config = dict(
    n_layer=15,
    n_head=4,
    head_dim=64,
    norm='layernorm',
    norm_place='pre',
    norm_eps=1e-06,
    tie_embeddings=True,
    init_std_up=0.0378,
    init_std_down=0.0189,
    weight_decay=0.083,
    warmup_steps=305,
    decay_fraction=0.708,
)
Each number is 128 + 32 x the weight over the matrix's rms, rounded and kept within 0 to 255. Layers, rows and columns count from 0. Numbers have three digits each.

# layer 4 attention value, 256x256, rms 0.0446, rows 79-100, columns 128-191
142139112138157151139167149154179156103146130103095131107123113142129119094095135085091128095130106169149111135102155182079145122145068130117099107151100108094098096123112126139081129144200182
129156136119155069194137118122104120135088097096156088123106174146119177120119117132137169121104115093135140147133119204127134146147112129133127071090153146193135110105155110137137154098128136
126135111127081114139140181128130192190157178150130128111206166082125198107161071104087172100184167066124168111133101087103099120097156173118092096137139143118079144127168169170139104179145106
130118133113082157158142143160087188130090111118137200089126029094133207107107102174040146157115126105140106132120143112061154125108179071177131161112184116135086169139126104063093107133113167
172145141134141176106089149142164102119100182109091154099162135152134109081111108108091160130149116199077113146096094144096144142050095182084143130093076135079111086068106164127114066106196182
115123088131127159104105102107093130139137163131153112098118184107153130142105146118095143091156066135162138115115154145085146123084122166143111187180147164098108153117110172168113184127153096
129105145115116086125145148084077109162154120159110103114118078126120148134107171095101190149156095103140136113083186152138122119151126155135124146144154094167191106128128192163131106150146127
175093142139156140128111150126138155129110098133101112131163151083177153093131127117140155095132117124124147152132190140137119133080138161140102218117124113124107149112080113154091060115078129
094146125130139068123101132114113150081126151184150155108118117188087186083123115128130071137110070110132124107143128086166110240101188094126101112124083102137140071145110099184197119141204098
134134169136137142111192125130217144130153137092080093097135134119116109110095093144079117103089096175162191136166187180119116145099147127191157129213131075163127128060123159068125122101191151
098164118135085087142085101091100124149071138112178101115175131142123131138120150156137148127098150104131108120128172105158167067192148132101106153148162115096128096132126118062163165091139127
083113152154088132131117148111153121107123083171176073083200112116145090073128125138119131168100135094108145130105092148168142113095121147086104134114169152146070162147125151146146116085071103
127167130095120141156119065147079132127159093122158142152038157190153113138116117193063016167112168131180104118163139136119162164112114167124114175112116143154135183158118111186174207127166125
111149076099069104111103069138083104097132129151175146153101116125117212079170122156075121182079139167145133148172171137114151124191102134109116143132138170148134104144123119114159043098185085
136142166112097141142111110167121133132160155125152106123150085128106079121213098144116126176099182118128083094133125116106134171162123135083098155083187175147119104130130103106096124119147129
065144115136082121095117204128161107036080142120144205162117143081066148105115101202158124204138158158126182118125108104138142080174149154028123103146104105147096149160101136088151099111190146
140129130111097177116093145130176149150135142075131132096184093098138171172146120135056129154106164086186167117122221133116151147117137145148124156072176152143098179141117071091133214141050158
143125070115137110124144144082150163095127160108079158125173124121116169138131109102157146073157143095119097121114107119089149176107137077169177142161122111108101170126144119068127184165172163
136096128113131082149154172112095141102145126123090122173092159124189127073189136161125063124142157125110115108142129171070101145140108106108131084106117113072093136170148145067099073086164195
148092153113178160135119126181181113164109094137116157141199188090110127136107099090120117096090117098155110118132187163123102091134127187139160111198191167123134189127116120146054116152109085
169160118135107123130139082083092160099039184130143178158090102099145135076149147129183153097102126161121095089101162118119128130122193140160133131116118112126142163106125077154144120138136127
106108130113086123107106111175103137157135170123129164139123162127150122116154113127144122151133153121119128104095147110133143094123105192119151122097141139140125096138137121010100121150128150
# layer 4 attention output (transposed), 256x256, rms 0.0462, rows 79-99, columns 128-191
117128114090131117125082087142086118080151166134091111117125124140161134141137137136163159172167209118113137116113082084204171105115154175094132101144134159122164145111112153169183118121106067
133068123109112131083088096154149168077150170134123095180131092081145061114160131118071077152187141169113112113145125118162144139102126117149105154141089111054153192149112159173151160112119131
118125154168126122078090078156123061068100114149145158106156123184160077143096185144137126117070081143137102125093114165140101078183122083137121107122122120167192100114132119087114116119097121
143164092124187108089113116128143080126176128127110108166138174156118110108135144065154123150149143094151150104179100125158130142174090147096117073114121134125116103176139144179103166135159116
054113154132123074132140057162111157130156112152147184108100099129110175173130144100155165114111116079167118119101119132159100097136158143151151177114175131153160186129152133080157184136126124
089099114108098088146132169123107134117104119117133121155118115106104114147139082150137126129120116135105121157139097113161118111182132129124108134061106116129129125137150104128158103105118158
118142105109116110148126123121146150090096126083132131134158149093129117130074102085144161143094180176119126163173112021128101098143150117075100107123108152112164136090127075100172148106143144
038148098096078121137153151136104088158127129102140120143094126169129121173106165173132135111100160171093102098162096121083127101185172177132151085138122142133121114099146130134164120142168136
192118108158131166198151113109116128112123129082147135165174135135177066173154161125098169163165133169118125150110127161126159068160104130092157140082100143120109122131182171069062081107103135
095124076104071138094109118169073148042113138156179103104122140166150123167116112083121165144130153134119064132096104094129138084135147114060098124126160119123116160112166137186156116111143105
172088134102153122098132171120151131178121112133110126141105117137124092105115146149176130115158119152139148111176121157161091137111085099129089115107090131152132153142113120181136174147069149
166157107144183143119106151152114064143140113094132117158079151136116134169115127150123128091140123096123142069182134101085107121150126081127189131143144092114169086146091101141089171220150163
138090102143171126107140153166144156146097193128099167118187126066095141122151174074161136079162118122106172136101148134126125102104088140127114108156097070163119058192129156070137090153136167
193095162131189122124158162115152167131138123133097130140180127171114076168098165153167156111153106138149149130097107144152074131107146126145175102130129105096139090119133193120110204113058146
146102108125168129114105188102177148163144109105107146155106111158107142114141191164175100105127136133100164138140135166156134106100110121190143105188097141159131128154094145163148095151106139
218116172129200176158113134141167106169183162131137089146144071126086133118154176106125114117114087112105113126090115153106102194053126124255140144141158161108170099124152163151049166159066091
117134154125186098112127137166111074142098098152118124163079157065128128092112135152205093113133162131097167156171069118162129123188127097099102105197073119155178089140113144165172066116132087
108103140171122110107117102186065131124148118154132116103115131175157060115124150132123142152127096121170133134132140167204101043148073133051049121114133186083132137160137084162158096126094099
134114185143060151112119087163136112140111162184155181129149094149068153139171186081111164160139121130143144161087178155157151102076144166188099140151147162167135161123098097137105161140114092
058143073158047100098159152078112122102156145108144097129068131174119131156120095171159157172118165162087124138129098104139140162154152109096130149073092138138100101059137137160191108076152115
073097121131153082148141118128160097165197112131102154090184135181129089146120111106135109122149100183126140173119079115157063095129118139102154136133139165151067123162141156087099133067141126